config = dict(
    n_head=3,
    bias='all',
    init_std_down=0.0114,
    final_lr_fraction=0.0,
)
Each number is 128 + 24 x the weight over its row's rms, rounded and kept within 0 to 255. Layers, rows and columns count from 0. Numbers have three digits each. The size before them is the row's rms in percent of the matrix's.

# o: layer 3 attention output (transposed), 96x96, rms 0.102, rows 87-95, columns 0-95
# v: layer 3 attention value, 96x96, rms 0.0715, rows 88-95, columns 0-95
# up: layer 3 MLP up, 384x96, rms 0.0724, rows 0-60, columns 0-95
# down: layer 3 MLP down (transposed), 384x96, rms 0.0526, rows 0-59, columns 0-95
o87 083:098144129118158103102105138141137152142126135106118147110148144142154139111125126082112145130093091131153104112125103187178095141149113108062132129181171100114166149158127097122114125101121121134100139109115134109085153119119172107144167113137132184090116146154129152144151123134111123126
v88 090:071126119080101117123149096106110169160101134136160126087135149162155128118155107135097111087138161128160139140122133092092100142159140185169139116131099096158131111110125160107128129117091146129143165127163146148093107127122175109114109125119128124137129102120138105129110153148120141074
o88 082:145146128111133123089094100108145130144097120145149130126179117151133139131122097122150132123130124132160162079103154097123132144126175133153130118124117082135127120172076124151119121113093135133095160127127202163081120109128178089130106126142160080118160148102137121149145107118120156123
v89 094:116113123103135175127128081108144158138088157132081144131109188156094134128124167104096088131133096117083105125166111177151166137128123095085118099097098149134114144145129124140125123114149147127139144144102115113152124099102131156114149117116074134140128117174137149111131140128082112118
o89 083:109130132164163144158147129117142132123137135119139140118155141127070115121166163111131102132126130131142141108106141097127125107131106128065106081119109142122069109200114135115102129109142150134109121140146104147156134111175102138166108126122110199138122111109128110173141085155127131102
v90 088:133123083119149124108143102138061164136127106130138111103081112149144105130116130143168111072162113137122129122149138180103173104139149135133092125097114130154102123114124114117111134158098154139111089135122095099135104143178139107117131170153143103163120141098122142176153131131118135084
o90 085:140106168200159140139152121141122116126107107155134184146096108140151121117092126109100134113096150139127117111126118142109172096137138111146111132156162121135115143073159139125118163114135153118103123117136072168091116145107096122114163182095149108164134122110132119140110126120118080145
v91 095:115157174140087116153102171122112133142136145146130154121148144120124106091062136106107103101155123152138153119134169135116172113106141127156133179143133078109145131103126124121128092151155119146078169114099160143123144096131111106109123171163146135139143142098145122133086128131099120088
o91 091:093144150070097153141149130154124145131122095135123132108132153109175108120119102113102140117188141140115109122125124124107132120108152140094150165169181089118131115067128172100174098114085136119133132140121132154119118122093070121146135104138130135168147135122171121128110123146154143125
v92 085:147145138135144095124134140082141128127105129149155109107142123088096161145120123145127115107142118120139145092133130136178144128156106105120135106147176168151196134083087145143113150105106147135131131126111130213115120155129158117113127114113082165124080129152142137165123133113150144104
o92 076:128110138141138106121097134085119112165150112174139174147131096084094123122153157153070155090133148118132067072129130132121130132122084152109141112133113155129143103117112120112134138137109126128146143134126076194113136118155162135134137119143101157126139144133154145132125114166075150122
v93 091:117106164142136104115087140127160133117139184154121102115120112140127133117141145141114132114133161139119094111139142130145140119138128129141155097095145156143133143148105147196111118159104128089134121101131155117120134115197137111147160079143154084099189156167108165123123122109115176140
o93 090:167141103126130128109135147173140111088088142104078130122156117141136170156109118155135157090124124177117126130129117132161108087127149112110126139144168120127156134153116141182086150157121128155146146116100124166110113147129086128160179072089128104122103093103111124133142116116134106114
v94 080:087119139105130122118153172140123122142130135120095160143169154128162157125136112127142099107154135145169104114078096119162138113147139145160123125129133110128083095144088109180159117137146142117110108138132161117144151157091126121115131171125130074154102064125159115143171118131163112147
o94 069:101142096113149100151136154146119129129157130091143153099140105132160093136164138186101141108121156154109087131104111093194129148147139137125154097158152134121074143109110103128118165128154100123095103113142151118130104127087151116134107136159122073142145132094133143105157152109151144116
v95 084:147116136118142152122136112117135080193158142109144110152145114164152158124144155107106081080156109121137106101100115097153156167116128073105141162104087092143121162124146143138148143145103101062139147116129155106148137129107096120134112124122125140126127106118141115117140149081117140166
o95 080:141152112100128107117176158113132122125134138077132120118163142120153111118152109123130087122180131164131149132128117080150107144107160099109147110133093123121102160077103139144095080131122161148146173144146156121155070162105110146111166117128117138150138108094143107133108149107147170132
up0 118:146146122095137161125136124123140093170143114081107147113144069128168094095161139109144131104131125131132096134163125105094154143123106127169141086128159102131157153102126170158137139122165140106121163143117129108138114087148144130125163148091113118082104107152088108160125128143131093169
down0 131:134159114158091143131136108151163110116127122126147141155145113145113102133144158111086095146173114160151125136110136125128167131098120136102132146136078086129138116106086138139131096152159148136105104090101099123139158149197132077115077165128119147171118152112119108130131108164100116128
up1 076:138142106151094104079132177096118096131131133123133169107113120102160091130100169145141111158130119133106133132114135129046134110121145145152112099118081162168113093119134098104139121123132127115132143143163114145126131127093103124135101071159087128119118150166119109120129091127096120097
down1 082:142073103142124111157109128142160179104149138132108143145138122139092171088083109159127127095136117131143106128124111084200120124159132115115125150104161119136101093170106107130141149109132132139147144124131148104089168126090120146114117130153161107133163135106119138098172166095112145122
up2 096:143165113090145167135152122128148109163123167132105145086115128116138127154088081126116124111118090107154084125135156122146153159129127145120155162120099118153128160097067142189139107146085139145117146123143100132097155151151107091141137135133105110142082127154120152127086136091123139141
down2 102:090149153151099156090145088108161126158116097144142100103140136158143115163110120126133159137184130111168076148115145115126124111121090171096128135136102112118150099119157179127141125082143110106116126111089149140139137094170131125134126156090127105168113145126090121133173125149139132113
up3 107:160113132137174186106130167139118153146128096141115122128133145142114102159106110122135118113159095116121083116120154114142129130077155141113156083119147115119154148133121096080098138140157148103119104097132103149111137155097109130130138161070126136091132130124133122092127106153202150108
down3 114:122168090124109142154148116119100138154102105147140151138139121156142162082149123162136139102129145094076111080130135183137116145136076116161140136109118163137163117110162121130100162117156076152144108111116115103107125088143097132178112149152154095099104129146132126114104118150140131137
up4 100:123170175162111122133079098150104151145154142132132134140132145127146143132089094155142124120137156096122184120130119134094150167100139138144133107101115115135134089116092134129155120139151166128122129109110155170106148119117083166146090105144052140125154134134119124104111087164109147145
down4 091:142126111124130121133160090154109101111112110138101118112082081122156150136118103154157133150134151136107140140127129156163086137157127137146135104123142126157129165141151147109145134184141166126158151135135101132104113108085132096110087100124145106115093098124096164070154149077178127136
up5 100:091148148136127142078113162127108115123116122143112128104127114138103097104138125127115131158092110106131110174100063155122153119119152143109122111123122111103088136125151148172160106113137101163104172066115128168134112111145146145127148179141111144127109192124133145144125111102154169125
down5 095:140108111129116094126108147102137136145155122099137095147126117128122116136108142138135166122168143134119169122138156143169114124117145127107141147182091159141160119148099172071108112101133136139125143088178088090120107096115074149147083100122172130110127170117087143142124120153145131123
up6 108:137113098124136154116109120108151130126141146161136110163124119139143116061140141105175111113111141141133124116132107106158140138123105115120125127146131123134156116132093147097107133120189124101101191132143172069161120102135131116157135141106136194179136146160111130132128119144180089115
down6 097:154197118125126131116128095130154136098083142118125146123144131098116112104129111132139087112119147128101110133129149136145126143094136122104108102140157134128125095076108092157080093137176158119098158112130193114174128168135103146100125159127119159152121161128119109125095129145155135171
up7 089:122104158144140131096145124125146135141102129135138096156129134151147129142149143145112131110117064084153139151093120100145152112138131127081099129163068122169101155132136125105169154138131140121121123120140139143102139083165082118098090110169115141171150171108111136122079144147124135165
down7 098:135118090109113144134149104117130116129075108128128149152130092093122125155129162140143136128136142167136157186140163099195116146133128135129124093134096131092146151130119091132153125132133096083129061142148106137094181166114088098098123113142116131155123133119163142126141118124096106129
up8 087:108139122155112151168140151132132125109111137157135113125135132110113129149125109163132154143133112103105178124106140125092131128161087118091077130145110084121132100105122128125090156137076136101150110119157102137164106119117110137133075124144153176126074130110151198135103096096108137131
down8 080:125128124147118137195123118103091134137140081125192115104139134083127113111153140113069143142143152100111143128124104144154091083133102137121103103146139084141151168133113173115143151119128141113141146156119147130099139113175099109140131124127115169097096134150153120163130149122166099144
up9 124:082108119151158133126136153125114155125177128156107133135088147176109109144143174079132138085140128132186147089109100119093130109097123124115130128114131100133120116144118133150121140116178100107132120100180124092134102108125148138145160115081144157110118112095101123158176134136154109145
down9 114:094112091089094162145121091109130127119092127146124119141142152149141174118117113125157104123152101120148133095109137116088132135145097190136117148125124113144096126098130097125141136110132120102127102121155145141140142092140108138159126126069151169147163116144192118129115166198123130132
up10 104:118133135095126126181120121153081112131152153124193114123118123117124138151107161137089145153153121120105165133127096105143113068159076081085096130148122103086173157125161106171096118131127147140102091103112131136133111090118131129111110108152123120131136139127170138134136158128117133140
down10 111:142128117122156116140089150136181145139138139106129163088131098102129106116094161131111154109123132097110125174133125122114168098116137068133116170136132137140136178136112103145146094120122126142098106141075159171122131130119134110120153146167189116090112119149149120132119168104118107088
up11 089:119098127111136188122134139194117133167123107145102116107121113106106149106098138154133132133125072155155114110147156110137126158157111116135155128105120130142143154109124091134151076130146135119108097104122179135128101128175097147139113153110092129154132096133146166159167130142147154076
down11 083:126146171120108124088116085120157124176126135109113137122100117129141113164156091107144063128135152110156131140106136195116126107139104095137093118144155136104134124175154120069098102101148107163107150171114133134174124146099103097152123136109154137139108132108120152130123141141132151142
up12 097:112110141136122134115153120105109138147105121153132080164123154115118137082113117064156155153133157109136113113160109140115115133128100130133111160131127163129156128102060150128152091168107187082127141143134146131106136097153098133128159085151146143147112114139168128120185111140144108127
down12 101:081154137092125134099143137111159100172114084124100138136153117136136161146148131137150101105108161143150154127137108093136120124099112119129133145118198124115099114120159128149185140146116162140191117122110068124118163147123125118117147106127124126107132106171131095106146139093085116143
up13 123:135143092138143103127137137156131147151163126121107112084155052126178154115110143141104135112127114104156139131121160118127145139119152094108110171156087129133141164052160140116137139117154137122129164133120111143112090140159126095159148150088135124108108123116154158163104098134147117106
down13 125:077120148135112118111152122138118150130086145129114152142130088109075091117133130139139095181142116130157178120112118123147149077116150140129153157135097120176128093130146106137170130149108094126153142093123161158142153136123091117152122113133146166156137123167110111093109070143138120124
up14 113:168082183119121074120160135103109105135123134142150141143097142150081130152158130134117118163116113136122135132177133084068132116156138165114115084118118169100096127137136145126118133105160160087133154097126166139133173092119118096148114142160136151155140162133126114117125145126126112140
down14 119:103100075124118085140119120107187160120129167116113144122143133120127089152105120110154121165123151121125138113113107079138139126105124132102119092150166150126158113122156111151139119169128135116120109141134139144125175149143134119123153152155147130084109176090157122091108177070096131115
up15 109:118107088151112113095143144099159146117154139137112134192148096115108105148080159145112118164089107137118154087123145123133120110166141120127098130151172163142096112140175101122122119158120124143085128138151128098144085093136165121119111128110130130131118149155129128114079130089071133129
down15 101:133116111114142149111079135152141161112114134154132110094139107160130174169133088174132167135126076112072134147106142098145146164132098104142145167137155111122140121102149098119116098149140157135124095140114154113130144060132097110151136107101136109151159118124134104142155122121105154090
up16 073:125163123102122115139137142133082148158126126145167132099158152095109107103126121137130134128139150201096059165124104162102131133130105157138127072148137139133128099111115133131087125125142130118098129158127101150141124114101127117141170135119098101114125164104198117138087106123131150148
down16 079:086070121145137121093109131133142090075130166150127110127123120105107154119114147129110096130130122110126138125118125124164144134092080085115098167157148157163148132088128097137106140174145124113164153118142155091122160160113144177120131128138162154110167116133140135119149141122070110128
up17 088:115108168086089137146086140133127124113127111131144104099194129176153130095130116147150146088138146110124107136113146100158109106151134135121127091113135096069100124082128084149096107167142163133120100112117162158115133133151133148142126124138109105108154125122121154131100132180142170134
down17 090:130143156121145105149137122153111127117096124154109125120127124124105190105115134107158169174130138106105097170167127147075165150080093107109114111152107154161114176142067139099117164131116113137125116164117111103137116153120105119131106110127116148085110135135149091126156129137169137131
up18 111:107132174172072114122125073099102147170130162120158116098112130106140115172139110119158149133121122138129146149080155159133125125089096096160130142120092117096106093117144164141110144103138170157138129126129132147107156111159106113168144111098147151134161170116133115109121098124143151123
down18 102:131118067124135150096094075134182110144091151108133146126141124093130118150167118175135112099150143130148136115112167128146134161122143124137123161127123129166107140147126149103122123151103178095175133086155147105099103093108132144159072093124144147144139146122148107101138136111127119103
up19 099:143138159070179126109120075130090082128113131164134118101141178107102154145106113101118153100137140105122114137116114117120177142150144108102128098166086181134136146147128162144172134107119107119107132131125120104115089109122160146183142131146116145135109130118119128107130172130137104105
down19 093:095183143127143151135125133105065085127164126106155133136089137109136096102148138140134132139096127148089143115123143108146135159096126146129121125139129152124190149116142152134108073133124144128153057135157107099144113139163179094095119146114132114143126151147103150097114120158125107122
up20 094:160149169124161122107112104112114156106169134121124117111097154142129136130147122162165117167093146090106151109160073105130139135111143145134133099114119108145081152124115139100117132165129117138145111094073114113127150142126107139130086112091125158164142150119141115061103120137108176158
down20 092:155135100151103090176143112118131139114120141144135104111108135132150145135114143179142118164125105149153128166131139152143072114131126143151127164145101139129147127141150115173122122129158143127138145154134096118158112139097128100117106032166163106099129098134096122114090087116123136097
up21 107:118143155123167098160137138120124050129137120152087088143153129095117093178109147138116132116167116124130108149105095123165098094119156089109141148120129134122148132126089126150110122081100150130169151160138153137097112163131177140138154117130134102099126135133131067153112128129125128131
down21 099:123164153137121148101150117099130092109123112132122146059107124121144105133091151107107107108113173108122156083128109102132149126113145153172145129154164166126114092119167137134169112119116149100135136166155132124134145076136162124097115168129077112136140131127156109153138120168114099092
up22 101:158113105156135100097143127089100106132158120152144141112139095097130128141115148135160121192114129136128143111128136071119147132123123136081131101085130102157093140097132101139070146109127146126157097140151109112115119136154127122161108104164097119158124137181169132110187154127125131153
down22 099:086106156140122149164095137101151155157117145085149095099153146118107134152142099135148113110152129153144120161104130171187104142124120151156122145129121102120119111125149141096130127107146146156136147060119151121118135142139098088126092094124158094129116149078116142120111131108187099136
up23 098:100079115141197142082082143130090116121129082138158147145104117163120086136134119117136130115145113158178090123117156122100132084129143136104112085147112124123153114146153114109160124138107138103132094154138134122149124124101124094105159135165165154159135115146118148116156132138119177112
down23 096:158133134114111137134098124158117146124105113147151107096159108119114108151131101120143149099192073101140124118108080125149121106146145102097149148130141137105162094097139085115135126115188137103113151119126107122130161156114087125140114128165175143147128115145108139145164142105161169079
up24 105:119106151124139105101144094164110137141157181113094133120096161152085117131152116115152116137131122133111148101133129121114124153155072125155133109129118113114116105099084150155159142165129140120090105114128131079123138150131146142145160133152136127135108139125135134124085180120079112044
down24 101:110151143145147118116184133156159084144157131120134078158093128138101120090131125130126099131137176103050089147091151137119124115126153128117103089105120125133179117167130135153089152146150186132162100131108101114159141144115115115116142151090122126124143143121127138151136111132142112131
up25 106:149079149128145152091108109076121122161181167154103145119133115137157140144083150116150120167112144161162112082125109139130155140128107124112135171114166176126107140096126143134132095134129107131110154125155148134086143152116115100138115145134138143117162143174096097095161119162130112110
down25 097:118174098102131114158174181104142161176176106167186118109118115129166138076113150141125117136116138135114115146132141141101111150109114092120103117138130101120155090097103148154118115092150107169145137126146108126118113140119101119106096115117106105124137128143115138138086179126149165132
up26 077:133120133138090145103115148091176130195109148129117142161117068113154101099162112146140138143118131140137146103151151142150122089143094106130149104132156134111135100117153104152103179126139139097148164120158094144168132131107163142124122146108149132168142149133125130128171067105109139137
down26 079:131137097126103153130133170145151131102118076113105117107121142136141176090134106115117106106129130135138121091122130120095125148119112151099103153153166153106136113115158120146151082127104144112100114129210134111128094093113093164154114145097111154177155190139115123147120143124144122110
up27 104:105141127101126128101160166163137171123132137102104104184115127115120142112131139118168108122134136124116160118150121131099126117134140099110152120110141154112094131148127164111084140131087136160136121138118086090098161103138146141146152147133152177131073081106127175154101087125079106135
down27 102:089105145102142188114117126082126125119139136137122100087151088143141134125156133149127163118160118106102155126112073110138131132104126127142171159117159085147107099115187142158111118116167160161136142146119074139102137113154111124111123119141133096157149104145115146143149118128069131122
up28 117:159122137146082149127137174140114107132142153155092123182111096113134125156104133160145130119118092102129141090077144134115160131122122115107142181122099142130158153109115127117130132136116185097125170111103106075123159100141141129145144117109154186138156098160135148119134100158136106111
down28 114:147170158142123147146160117080160138138137157115120157120122117133142149144159111086118107081155152132094148162097154094175102112136077124169129143121163144153112122123150097140132100106126139126155135123116165142119098117096114120133133109125107132136061137106149105127077098146164141157
up29 100:065114113132105143131136149119080125176095128179138118108105110172171106138149144148113156101176103139145125103153166133144109118104086129154126137161119114122135127102109107147118121158119105105146117135179106126121087111110131191124104092143130130150145087115159149135121130118114156118
down29 105:144111139115122164158102180138105109088123109124150124117103148152113110148128094116152101154108104106134137131115120134100146100156070124130115181145105055138177080126114149137175153117152120154108184123114138162141107129135151103148120136104134136142129106103137133144100149124133118165
up30 109:144145145134140172123078122104162125151123176117111116150132134112113093125141110118074092132139111101110122118141173091122137140135133101096181107103148143134086160115120159127131157163082151105147149109112158181149127104158124143148109109157148099116110147157158137148114175131145129115
down30 097:127105139160155133119120124113062154128134114127156135108126138158125139144139139135185103115135149158095145144096097147099126087151101151175153121126156132136139104144151107110123134134108088080109088128076152131150110127121110179130103171124151132141143122136090121141165106179154102108
up31 113:082140135108152114149152181091136136125117138124141120141147051114112092108146140145118105116113109106103096163146130103112131121117145120165080084127083179149144188145161089149128129149132105169129132123112100149109110092129147155126125127114124127139167137154124102160122114143129140136
down31 112:135060142122186138146142151115119114131144137138171124136099109121126117092078128134163086153123103142125107166152135074131137158155123141107133144142090114184133121162104137174125136113140132135114159102156121131130136085134125085096122114126145138092102137096099152164118132118113136164
up32 095:144171100156079133129093129130120143133117145156133173110132121111142161102083090123082114132172129098142131116154086168091127111115132113083094141137095133181130133127139120139118115115095109138102164132147133126131156132101117126166133139132109179100132140173157116135112182141152145145
down32 087:197078127180152113120150142131070112109121149110119108141152089116125100113118138111111132160105125173135130098148108120154106109186095123127070140166120147157142115173156117174106139140117119153120131096130121129097101139144166139111144139108112144132150110109115128110128157138099129128
up33 086:135123118110156089150133150123162139116146113106139057103101124145128119118162119133100106107195101120136121168098143110120098146127106136165130173138143123141158151159094139140103162168120110117180137136096121141106114090124103149171175131130124135143123137084140107109125099132094117109
down33 088:133120148091125104123144108124103143111141134089137133106130133158146138078141107148100158132119190112123095126132110098142133105090165137118117127097128108093126119148117147130057143151116136169140148114135145120134152164147109132139143156193085119138137108094119131128090139129120174190
up34 095:121144118170114144099077133120174133117164091138142113172100141158125144138113125151102133143105152171120149176157142119129147113131166178122121122140090114124160139130114178155107161143118132135104114107126147115125112119121103121138079111159135139141129097061167108131170129104128153101
down34 101:122111131140110112140111096137100110165117110161145114099170124141153110133110139150110148162143097140171157146098084142173104117149148166095158112118149085132146148102140132065105123132151112130148151107099132121121147166116126127118110155163117111113164117097085130133194126109149103111
up35 116:139143152130108129126107170130167098127154146172127165133107119152158114092152134123153147113154127136144101129079141117116167154152155100145133096112075146125133176117119160134142137079090104143081154170145120140136170091122123139097119160133099124128175116120111108109120109104103153107
down35 110:161093092137094145161094134109121123159075104118144101145152144123119155108140125082114112110164143103122119103133098112165134145142132161132100121140099109115146094181128146148092117193078154141156129131119116112132109098156150108140117151145139123113105166126131144131113176111171142145
up36 097:146139113110151147110172132097152124107142172103124120148138118127111102145144102126156109144117132144144145166148150109174146114165122109142101138126096160121089165121122154126114110121089169145107173139149130117118112109184079125118085123155165138138135131095108096091097073164124128148
down36 107:121102076145143171170155110118157092151131111131114165154106114129081115181145117120117115123097096141135115176139166119143133125132129101113100153100096122142126182159103096121150095164085117113119113108166097108096157098154138142115106133121113170147142153125144122127142117150098127123
up37 104:107133113131132126159139130152127158136106158130125119145140108106129071141131140149161128136098103099138214115103118092125099112112187102151126133106161108150138167098136126126106146126107116127144150162147159102133099168072186160168091129131124131133137137121107113137127129114114161117
down37 109:156130177133132144146135136153106143077096092161116166097120111135127096116107154132153136102095131136117098103179091130063162134158101136140129116122141156104122110106127144100128129142148145076102169145127117138123154107121085161148150125136129122109143134155115137149184123153093144098
up38 098:122121110144106097137084121124105120084138121143144149145104166165108122150129130125116192188105086096157123104162124100150137133103121126160140140129078113118118132148106155090130118137108106143115080129094105126100135147128111179088096137134103166118163131140115167099142141137101112124
down38 114:145115080118132159162112107132107145139105128172140140108109141142171174101080178123128122134143125166146122075149106119137164098115106135136129125111110145115185142106130115103158140154139162096147114145126074107138150134098117106106115084114142122146109137128113138119174093125148085103
up39 083:148158146115116146089092133120122063136143146126140124133137120125170105158107117118145115104110096167148153130106120119078139131135163154115141168132114146135124144106104076154135121088177121109093144123150130125102115175166181129126100089121132108135105140147119133126082172112108149101
down39 088:104121143176109101145156141127114160133110113132149109071064133104109118102151104151110143128136137116074137134090146157151116168134117177148157152110114178106126115159088148096122112128119095131126153146116172153117129094131091152125131118145106134178116136120112104114146171130142113121
up40 104:124119105152136138133144140135114101083125103126110129113131140143117148121095134088115114115106084150146126116155102145158122103175149098129112129099135100133151150074116164138156088139098150161169132120114118139114130108127161116128182170074107132149075123147111127139151188128085114112
down40 106:134113139133138151047117138102108108101136144173077115113132160141101117131121115147113137127131126133161128118136134112171081141177135080126156145122120163154100096134152128119115119148142148117121127155113156141193105128094177127092112146119086117174121096104142149124139159118133127127
up41 079:100117139104131130115127142102109145147115103119145122131128131139110088129130181131143127111137081101151095134068121160087134111122136151114095105159139153134147162084107148151128123123126142156172088124147121135138156162091111115146090136206124136199103136120115132147150119141120151130
down41 095:097173093135096129127100134171128133150146138149175172113136091097091117147111125114124111130116095160144116158120106100138105115104122137124129090103154169142092144098088168140144102128136162120150105149145134132100143114071127136127161151132135097125116111120146128138146141142105194083
up42 128:118093143157112128122115089111109138089144140127115099161096120145120129145116121127226121179149153144154146098113156133067128114134148135092154158153115135137131104150093187098147139110120091110116106100100140139112144118114137142092146129110136130119148151106097139130138115093135143129
down42 125:126129121106090166112148097142101103152106148088129120130120101133158160136115142152049142087137129137126152101160181145117132113157102081120117159128126105127162138102110128123117119112109135106151166143138127108155139094118088113158122115184125166154150129162112104155112163126118121156
up43 101:094143140124127137137064111140144114154102148116091093184136126084132183124097123108142147096140093087146128125077117180134103128121155095110131124112081148129116145150146097142143122143122115137086114119085124151124125076111148119171124140131122139136136168151125147115136116150143096139
down43 102:162120147100151119180125126126123103113114126130178121110112118137157105132141122121150132139110131145111134104175117155152105126097114166163146138100157141136121079136183134121104101137109127114130086104088118121133139137142164094123111089127148146148073171103120099103173119139176094163
up44 119:119106097106152099107101129106145126151143165125081087151138114131145083128088120146167144147096110134139129162120139091157152126132128142116130135145142104178133143112129075153145140107142124138107144118163121160064100139088144140156158110095144101123070126150130131122139139104095169141
down44 105:126178175168140122117144111139104115127141114057113099118130124100115136157167115146127128117175145134077151133141174113101104137118122105143141129135080110075124115095125156074128102108139155104133140123120164148146107158136144153144148133120132126155156156118142108116091136167102099111
up45 092:127147096141137111106147123125115109143137123137112156091094102126087156151099183142170117125127119127140146111150129147118132151061117131085151126082115156107160155109142130138146110095133130096160103145173121102093180106159128158130144150097123134138172145116163160138156098123121153150
down45 104:126119107155129174110118117104139125103162144136123138152114170134104107157110111152123118105143082131143114149147149141157146157126102116198094131141110141132154110116110139121188127083152084186109153101101089124114125155155140144108110103157141147119110138122122119111118118153068113096
up46 110:110132128159116143136106090148114099128125164130125136154142115174181116135122081122126131141101116136131145122123083120127108119116119126133149134127123115098136130135125116180076145127147129121118130131109157124163169087088167116127192146095162107128079103118159127137093153167066136105
down46 096:102081150133090126152126102172157141117118128130152085145127126114129153133137129138153136149111120167098138097150129107140146137120154115122134093098128110176085137158084087129101083182151140081168111144115113126156132143093149113119147079114132155139118141154111165146106143105109117162
up47 106:117103119121099140125116173109107112115133124148083110151127087112141088146102167129136126147126088093136100148075180116173139128121103123179129115134096166156138094144141131111121128151137176118115159141147089113146107170104128139108124152112167145108104096154131129096135084153113125126
down47 114:119129115131109165105141096094106113128106152131114114139180104153125121159150102130106152118114131117133116144124140135108142135169144130103134166127169075107116114080155097149150139117125076159135099153100177142132138119119123108141151115190089090140093121107141094138152135134135190143
up48 083:080109104101099109094128192132117106136118113107145153129126123174116078132102122163107133138127132079112162134142113167089143157115140156117118128073149125131170145128108117132141110154071103112179132148127142124143134103131138134137134111134100102114096147172150116148144161106164114116
down48 095:151079145161102087160108093090145147146135147137094166135121079119099118148096138156121111115123120156168106110128149107163157121136143133122138152145124149118093080187136155131151108171135115148138140130122087093162149104133106120102088157161158134140149109123105100126122098130111124115
up49 088:116108118134171127117118113115130134127109157185124127136144130106138108082131120162158110183128135152110104169151123095142081118136109148061120086151134152090086105135159083092117096126107139121131132152161126139170095101118131119144103110139161158136108125106134131119136083104146130143
down49 091:145141092112110135105156122109146110105127122125087139138130147114136115114133142116126146164156128159112114173098159113124105133064154118082150108143172116118132092091162158091152152145132134122168113109127129093086148169141126109146166162137153110129135146099137127114179149076150100130
up50 074:136109125178148095117158115111183124165133116119141178168120108129096119110134122120134148135104096111155091108133125117132155116117124128140109159127118126113127124131152170196111103174122107099146137088139067132083155121140148155097153124145141172136098099148130159132128143099140104113
down50 090:113129120110130155116119117103131104096143134138101107162133132133108146105177122128147097088155129084139121126125136118163121143192118145143144116176128167119132127115179108141106109105102165136166161128168067105123096152121111105123100129073126141128106183148117157127124126120109101157
up51 086:122089120178120140116163148098129145071122125127171113115112110121127108081146152110122125134119140163147067159144112182138126105153112112168116129138119127097116135135124168117144140150135130106147137150134177158125117148153147129107151119123102102114104148153155180120136110120135066084
down51 101:105140138147132108061126174097155110097134155150133145124121139113119093123109128113148117175139140106110102161102142158145158155105145115092116117130115116184105151138151122140145103152106076104112106109155137108163148139132146116125163126113132129158117135153135156133179116059148100108
up52 107:137147122084060120140134124113129155127134138095149101112160147137154130122092196144134137123119127127156081152093138141135140114126182148097098155125098115169123188104110107147149137135123152110131112114116113121170120098126126145122155119086106123155134100162138188145120120127157119129
down52 105:097112130121133080145132110107103105150196151121095153110168145124108130125136097156122108134171145146110082144112109084131131129120144130073120116111103126126121067149130135152180136127118147140177140109165144093180137143110131165153115148144149138112116134112124113142148106142094101135
up53 093:119159122129108159119135109138141114146145098110115092125156105159102136179105139129162110106138133148149149151147082185154093131120125110148117114132142151100124146123168193109124150137154171133154160135113082117120134092105146097086152118118135155122125122124106069144134148085107104112
down53 085:166154163131113137095149134131079106130130168136141150176134120122114127143103139110123098140141156132140149117117118135151103085123147115087094144168144144137121128135110140161150142130103124110122178112131117096104127130133181142096057059106094123160168117109141133140120144115090148125
up54 105:120105140147158077153104115161146084162156104142141107102143099206139140149150148129170133128164092097128158123148112099120077150124116144140111120129094097121135160128106128147116116114145156149112141123154127082134118143161086161100138129139125155122154099099169144131144127145096117127
down54 101:186131157095152138149067136185132146104108099140104128151139154129151129100118135099125161136162108109139085149128106150100160117136108136131146079143123112119105156120141135075180101099162148135129134106136104103119138175098159111093139137111136112142118141158112104148129148161130116112
up55 112:119137153121131127106103108076120134117149151147100137114122148100110128088169092091155171107106124083135113134124129144100124144133128086099122116135114148173098147111126103171153077139120110109142106113124180098148161111167170140125105103142106138124094150155169112128134152133112174149
down55 104:111107149108136123133148140117076109168134123106118123135111137133148124123122122127157147137119154165134148106156118161127093148123141157165086141127160127102130113201156151134133167115115137139153125139146098132153098162126086153095103127076095173125107117075079108103097101137108111127
up56 097:138153159142102078127170119136108141098149122112146159148083134141136106166115146131167124101150147115155153107119104091107135145155071136082113123080098129124124133169138149121136131110099119148137103119112128113118146097132134153167114132175130154107185119081134128111138118081147093120
down56 106:117151139139104138127114080074153114133098122075083109149094119180115120157117142107126166104150115112121131130134148102135154167146156135175153098146107128097106147111123098111123144143119102128142159150114120099121113140162128142144132157173161131109148162159147146126136155123088103071
up57 092:148104148125094111142080150109168152137142131149155154123149111170135154146146121138132126087109111162099141132120109117130146123113094157115178115139148149118133102155115144113111134123150140167114092101068079133143174134093126094098163168108122144156143085126130154140152089158124127150
down57 093:096131124120125124119148140137135166108111141137169114098138068139162188120104120148133116114097138144121145143154105078148103147092132143121146141087140167122119165097119142158073070128144145121148158166106130130117116121145123126184129138115124105116101081140146122142113092112130159155
up58 109:137080127131120141107141128124070127095111127113079125158144118127120094166147121117145124130160153126117154145103116143132113105145141119096122110126034158094107116170103121097135118140118154095137104123107124097118129112133156140127149106163118138132162162159150152109150130180150155165
down58 121:131148141124158150110136147120122104077110138116143112124174133112119132110089108113082135170150110158141142109162155125135125156103163108092153199139189134124092146079163110110155119116128116116118105143151093153123150152150092109139130123122112132138130136116133111138105096133097079091
up59 111:135114152157134103123153178125102120105144136150132111139066114115138132173125108112164131144141134125112094113144158142154133094137118138128154116147101138156124087171134107096125089128163138131139090148151139121163101121175197183132135131094128131113108107130077111144114114136133102165
down59 121:167125133101156152109134148150119134091106089157086131099162155178157112105117123105094111078171114107154128155126107083106140103136160109101096127131158134102143150106129109133161118121107143107116137160115134141141118123130096114118154124176124134139166141105114146151106153143125193092
up60 092:110110124131155121140143165104155139142112126148087079121149113149121163123132131102150129082148097158147138170138170127168134135115105096154152111156169084127133141165084101125152149107165163133130129092139107145135079154145151156140115123081133135164127112099152130125124100176138115141